config = dict(
    n_layer=13,
    head_dim=64,
    vocab_size=651,
    norm_eps=1e-05,
    init_std_o=0.0,
    init_std_down=0.0,
    lr=0.0027,
    beta1=0.95,
    schedule='wsd',
    decay_fraction=0.891,
    decay_shape='linear',
    batch_tokens=32768,
)
Each number is 500 + 50 x the weight over its row's rms, rounded and kept within 0 to 999. Layers, rows and columns count from 0. Numbers have three digits each. The size before them is the row's rms in percent of the matrix's.

# layer 7 MLP up, 1024x256, rms 0.133, rows 548-597, columns 64-127
104:544489596477511532438524442605511531505531489431560538437494539475481561471445417489382504478475500500480515520558506537520532512585511553522496602444529497429542479464426602499477478485495346
100:473439581384570528460554468542526457421483486499482485467499527582501464406532460538540433594541501442557531449528495544438503500507495421522462504490549558522526494578441512469525548533520578
104:585508556555569460481561575522488392541571482537481472465404514421504472539527492488597462523525554481478470469417521477576489518468468487415489472550460533461543437574462464529516379462551508
106:522510522509416381459519416558556564564410473427475512514429438482505494481496424627502463560534506443526381495432468474546412417497462507467448401552467501492521489546521497583469495513429493
101:461496466462510535555493468460537562563569565496505467463524552486493497517505443593528504529509474555406586486455434508557592387465597479429468540416497492463485543417463478495563436537635587
108:476503518510429472511470458552387479525497600510490472547408461482488494521414477504555401481520462471517492492541498538525527560510437478616582483510517414472506525513436471522450431485511562
096:514530571503535496523423536451469481555449431558526478524662531456448461490451532528537596483505503554594498596432443493513512454507469508436522453519440491496468465453489453520492424479521592
091:486582587483480404422401519517523499443531480505517568497562556445448467487501524431407462509565592441508496505437403451503475483533475452428473496586535373490546445546547491502512496485478575
098:455557464522491421464523443539510469406508455429515421518451579588478523546570550553586559418479396464618449561519525533555499491601427525545535478504496478510567508490421524558442502518599614
097:503484555456466490554493510592577488425506540518380502388610426502593480491497536527480486410521570467504518500542464411476481414541448552452534513503571569499450479456505468505706467481530451
097:498512630518484511521462477536529462544452517493660491466450507544516435407465430607498525499469445454469395467519543552556435576501461499548450441439411515470505425555469535486395418566501447
109:585468470541448513619483497549446428431453532515543490436486412418479508457457475478513567510503516610404548459533498558542529445485510516484404527551465475562441381537495503469579499551409490
099:579514492529441475634478561520410563528454578529451460508489622408459498512465506563425501506593442374448454481532521504464490458522537413485477462472494606429573475416482512506553551414579484
096:536535483433473580470433446487532499497470588486462452455526431460511553534481507508470468511518448444478539531520425525492508542444575413582466468476498482556561595465539569599553569514447470
106:534481501577473545516508523481423540455536543434445389540498448439488467538540551495525464491545497559564449583573475415447580448527514489368467490501430495449505469431604510599534478527524450
097:576501491482518553562428537479398513497453483603479481469452482473406474485476512496453476475605447443472474512482499552525477532546448533500488516506509500539501499409505400434466587472464570
101:467534526496484460520549535552438592483437540469556515472569579416470562391478436502470531561503495520402541560497466474486502489430525551477452500573503473500469479536537551518485483458408509
095:564579581463470499484470595426434532448413514436527447374524541473551512520506532536438554539558508503440443497500543517499523599521539601542455627468569591551534530440464476502528536487434488
104:600499434551583541563455488500599460457425483483499562476517444446545485532506486411480540473522552556472448455478466472437495515471521488488600504507505511542481415527445492498481570530542476
099:404487512521450426491536546525611471459454505461505473505535537427476486503481535468442470524540491564443473481445577405439547508533433382542463559542606411480503454565517524455544580578494525
102:501442456548486490499526444460474583471628536465509565581480553476535515518497545469492502496462486444476442431506583534491519457476508446516526456474470622544471567534504599485544380492487575
094:517482406550557516466403401458484492439569478554579458490474506465493496460537593430533503554530467436496533436542484398565553463436504507476559517525528451489520484449512583549509515519504463
094:490534451503580457496417527549500490512476519522539452477551383454496516542507534514599488509486466410517476513557465506616593565601457479516579470478478479511431425489515467481435463589541538
103:430602518468433492502448430480521534512431506553498526540532455409485530461506507531418534563437531452489499481472433522482444483499519477534506455487456554433518444526488502453534528476508476
109:581426468453562510558507515469434614581467543451473422545472483439450482520471490457530487584343490460474502506546550495507516383394379480460534491540575446457341476533555481447407501456438530
103:473556398555537568435541415443481528433504474509553484533508461573497495449428480500464472600597529554539506438533471465460545480513469462413539480400575450485484492431591444536576416553460480
100:573492529546456469465498526467528511604564572582488542385476485522530477620456385506556516521563491405445492523528488510500573471475447479536477513555514557487499494491583608480459548597495470
104:489473506533522546513545470428502495546572439418510453519509445507535494627534466517508519552522486408538497454520575443468653396483474410458502461498530501534473491446603503542526511395548532
103:511453551480474563413432394490550479405527522501469562571452537494518602544487491501570498488529406469538404527475543489472495553473546455355547434537557445562587504543456486503487586560520450
097:593531427474422552432536443545560486481503636482554490499545521568492514578517485592492491458490494500455475496608455530555530401539477456448573493518436539408511508532496545568448500483601569
100:532555523439470530537541520517528494439541561557565489483447513557486548517513522449534550476483541607519364443614558511541547527493488542459536519513398459470473492621508568471525504507556479
102:474558490512543552572494408486474486466491506474513497604442502460418484538461485463512456562636608563482446466469445408572560520438442436513512413517483492457481514472558529514504546520466485
097:523554577559506420592477528488436517390515457563513501425579564504445578503505512541479536519531502576644466457559496489453512580532447426465506419480462448519529511510496591424461541518558584
092:453572565425507622480530550571471515568433513490621532485570453427512474420553450513470500549553523507509437540474531507473440544409451440585476502518491511514522443586576549489526486513434430
099:526562483518614495529608469379546461487565472528476563475518511488531535510491470436478499455502468492579446515554441612491482469499438502450470528484545473505371470534486586531540517500506530
102:496581503591554484527498588517541392526428467426396490535470547524531503527509477587487551445468514520571546500478478490571441506448493492547509406437502474518449509444497466502541432560490560
101:538502538507471520457452470382492454523420515468463590502459549555530563578508516594528456463386493446482530495570534422536510510551456494493556478493429491586484500497528447499570438546441616
100:508443540486484446484609565580526436489549554539535498483470462445420504497562449537536459482434482542542473463556501437415532534512480436456509505519548432500623508449471505487548467449438503
097:532521538514463442468541467475575436587455475527419531441523483545455548580491421457533527405535462498517470518492544475519585431497467484553426399534509531474509535593578451514581529508543484
100:488487523562467552583563489499555551446510525559396402499550553428476539413456532403388570516425536474438563556540496568497500478489504472504563502514497467508536400520482561532519390559463524
098:573586559461437554459492414476454499426513504580516492449498485474427490499503400511510548512463371498516457444549579534400529508470503566506477449448438456538416458553462446418560560509600494
105:446526525435521554499541483481461594475479497473491482484523553510527512539435493521501539558452473473555493442458478581512521502491495614364505511671537545542534486511468488492484463541539563
101:475508454490538473411553478435535499500486469421477515488561454468511516608424421515468557480434562472547524509464461599488540545459639452442603501461460512464588514544511537417512538508489444
108:548476544484499533424549506546514516493538534569480464513463471549569366546552463393490494471575553473488544568507507511457574512531530543577481537511511476479409592516495503524571476570413575
104:483470515472442502528439541617419481451486578508451629492474503521535457476443499485438478598520503525490474500572498561493519490577494427470520544537590489523445478498599511466510474630514508
095:577450499438462537536405496483440468438438575549507474510511415362555477525517509515514539454459567453505440513400458521458626460464443524478507494478563512516485534486510491544430531541451400
102:516508522470575496503574501480493463482508435568587543466507524517496534424622422496465522500491468421528517484509474520515486507403523555525478471552561508531485532473559472500558592415516531
101:537451479538602611610577515518524517515400537543487494418451506577455530415552536520525501508591484554412474443448428418543504442542511500441504457541528513433490510495462518572488589473460505
099:488497602518609458528582546386422524533480515507426485554467506558519440494571592427538492425503421572465465456494576496564459503511450443550528504572554486515449377499555489558558478482538448
094:509435482450476519443489539504488542428461538517535513456515507444452514547517564499557506537541463580525583613571523444611502503585560495563505430546485532435516551551507555507464434526590517
# layer 7 MLP down (transposed), 1024x256, rms 0.121, rows 548-597, columns 64-127
112:539472473492556415463532486565576474502482423445580476434515463405489575498524468420503549505497579411611498445518503508582493491525489561437433578534484407496451408427489439437460480492504491
105:604555471461511513496572449512528508544467474502516500465537550502522489425487517462478547513603482491455471602466550420516534535479478473458446534502512511433569560508439499497392539517508468
103:531467502530532488494591490490495534534499559493483546499414447497429385494538528451436602458514500562459492532415519441457526538398429426483518501563466594550490551441517487530470349465520516
108:570435465497508523514489463580486470527385567480508514486462426585577489476522435537580464511479459489505400547479492433512534481513448540427476473522507534568516427408573377534587508486474503
111:408461493607512568516580479515532505635559547440504501479515506529411548536592529462528487514508462559455592508542574592544481576468467537484518486552576474388439479475536552555568543532481569
102:440470507575490454559451523460461569459471515606497467584436521516406558565428431441536532620427533454527565462497461532455424484512458619429528554426523532476493477472533581438500509543525569
093:465554493393486443550586418481512522526452533513437483610486486471601565511521515497465482498539431552494575559496528610384493473408535473465492624405522522485448485573508524514506527471412527
090:523455462416468536516615469513546513693505525496517459441499409482554476421491514467515593507465504554526408465493499562449521455467427459558462463455484493449464509443541474587409482543484466
097:496474541485573527477476556475566516450595419414555537498478391496448518436505477461512547522601481557480538610478498497439497535448531470559462505445477515499621491436486509484504429508459379
102:479500427512512533456472545441450609504537423587572487548508563477455543526533543485478492572484477528499544507577523542522527554539543406622498513483572485498353527493458531602458512500509478
096:438536451555529484495510592461593527557583478510469450537495430530453584466504482465497561488492625670505458420514450553534461545415563577586476577459538534480452518484412481551507551437587437
101:585488466474486514414487492439427492624527509484483455424514493402518554550478448560538495537571442514523482529526523523550490466544518566642472584538474464498510583593467543504530496519518543
096:497451474550481483467538495404455477560500535578570420467505487517520552504526459535527603595498433502480508629536506484547524538570525407509580383541477491477530541470475525391530488490453507
091:515464464498525449560487528628488519443504495505520500552477521562537537536563524422503502530608541599493479553491478470494456442522566470460539518469484430551444372492500419488511490469446474
106:512446540431467449529540402411623575626521522559476469448445488461576591566476435518476508527476636541471496575509483462606544582544537506563586529524491503584534536448520531524524483449561499
102:594503535485523472598524503385527363520552484457546593454503469527477502455531610620573484472439522530435526518471514574523471471398518397524532474515484422586535564532518433515440503552497495
096:487510405485541531528485371476514597476461457449535523429566524582504580525490507459578496468551458542520482578439426492538532561538435423556495582404504577487505462582411431488544555574441447
106:522446463506565525503508520495506522583552568576518516422526491520603500466539461566514453475495497464416480539402530534483564478520385496585417535556535504514508555577532556443536405565533511
109:454529495438536562423462599521496552487488507552530530507512430511522526503454422541327481514543501444541555480531491529571484476494528533593482598502501457511527534555478461485569452501519508
090:456532487530531569562558483483525413549458475526591457435618405557560471410471521500527538484507538536490450529456502449518462549495489560491428565485451523440420436464318382534554484574504605
095:509549494447481570530475576480566418487452529437524458498503575469524499455542448548518423397476455440492430579493495508463528427440521483451476474552446523516488486577482552409566498428367449
103:535557480496427522537546561434450550476467422457477579503528499563506428522492362459457521434530423603460518585459521397525434529532509519506547599547488529502440456535519517443539531538484467
092:508465499511460488570572512429503479508518589514537547469479457508513529546470505610529524548463435575490426440466549546530479479459456474478512564473480571551511459550456509539530382500555466
099:414488487501535424471489506561523462552437523495422476509528538514567506474516427467490533507537491513500482489484549486462554578405425463491485535455465495522499461460373488534544484521460502
111:511467466480565425464502540576459492506532497529484458494390448491461517518509493527531535514378434456467476533489501481549549456484455484501541483426500495558422472553462448456519468395490441
097:497452486607443412525526505415474461457555609572485515493509511408494496507522524489504471508465401465499489483493451481463491481534474476591579496602552515428547494568524584475497455485458510
102:511468593519548547451424542425527562636441527396430556574490503549531524525495500525481586492479478436489524459599486555573562619503481498511521479458466424432528490591594483439505494505541502
101:482596553454430506438504443536411411415433526574586481484461510385577570517472562447485440513519433469502511600442517498516514487537479505534459521476456500506486444538464525546540383438422472
106:520468461387473488457498535484564530528513532366479487527466506444480527550461469506488515458524478459499426477541563576460434469475513471475590601519562416416455429478468421488526431532569567
096:455562459488485410571505473442522517453549448485459422486508534342520528541418456442465512485473499398540589514566499529471464543494432506492491414489542451537476458574414460467512530489407452
100:526471548420502571419488463498533419435592503489452475471508545389526448517532485554536550524469497517556532530488501526478464420508546497439406508523548488549483438439506499476551508434431455
106:529491509472553498460508433459498508464515575425510485535502544532450491584492526542474471537493569447446397514515504477557519446477482461493455498467529499433462634528448579505507506397425467
093:409566463519488493496465444527556531564445570411483419558434470477544527582481544483558466560494483515424470501443462502467444393472538445557530463492451562504491480544532588574630507480486423
093:576578469485461409431412425486469539489551511526451496471554589521504490424457516413377483467423515469454454412465494548536585414571480502555472521435581508512501555505510406511478545529512484
098:458410525505538420516478520481556498529572431538454545420464448558458633570433537463601558451555523547577474543577542563457565538491539557480521501600469540534526539505447507483529454561506514
096:471470524527500446460556495506519469442540576567528497518445495418455469427423486502479442452554572526520463540467417596458483576512448466489445532445425481578484555532459481546490568448521636
104:479526463418441455576498489502497506520558403556540427439512529426505473454442653581512494529481558563546601396507502508472532536599577507557500507430419530488438443531516502492491434525504501
107:499574499517522407505477601576465455497535449439482552573475474488478455510422463475466505591564544464552527600448470536381440449523491523554456454494531461418528508544472455555563426490513448
092:491494443623509471536476503487458633398435505442511501586469480464499577532511514456452474498472596525528576527495456566460424586576426511467579547513427465579505545452441584522442483460422478
103:473437529586526545451416506503461516507493512463517506480494550575557495519550538536424485589678364486575408453521496477515523524531527472506424514520461500491508471476525540468571605590513505
096:458490468570478470574537489518464581613482415476474557537556582527550483485482451514561483483564509506473496500544382476425492427398545476431550486501425565447454464535467478472537497530420582
098:557504478561538561410419463430531496549561418515534502487404622439518496477585448443494572525457554518519514482490539550521444490537468413472419457459498483490480543553439512583541532440575443
103:564523520503546519516489502593452428549528444457564438477489534542554498532561503512476440405531511465490516467441496564569497530465523585533558440548469497536518510467515508537483398526546533
108:513528471539492465497500511508470532478499502501497498477448524473451503534528469556484475524434500497607469573534500563416538460471508504479511469527605496471424580516481558498428495530573511
104:548446538560434471539491528445499559482506501569506396500594461429534498373527524467516539545567493561521510478405521530599452608514491490634590516575493459491539470541566524557433601590520524
097:534517597484414511459517441547574519470540496487427575532447508530468516510635549524556435434552384503467647496499504508545502596484488508465485514444463550389529516514519430448587491452451502
117:486572593478542550461517577467455499452425527531490420590452519554524494438478423452498455502531485533537500463488433445463505554501514449484511439507475537491482566521553598496593579477565505
100:477508552513514566613464474525547469505487479586588533514446500605473487547556483457462626443564446452462508568455536520557556588498513555599465479524547490388409459452549447462550505522417513
100:609468515443494477537470408497529488486469505537517424474488466520466455551483475473587512427514454553390464516586479382557503502488540461406582499576539522518519387493552507461453519568477490
090:552489521547530545626486479551531455527508497487477484592484407576461538463521473513468517503531491485454490464513550547518524535481464437512471524454581552523498443486529495549495596459433580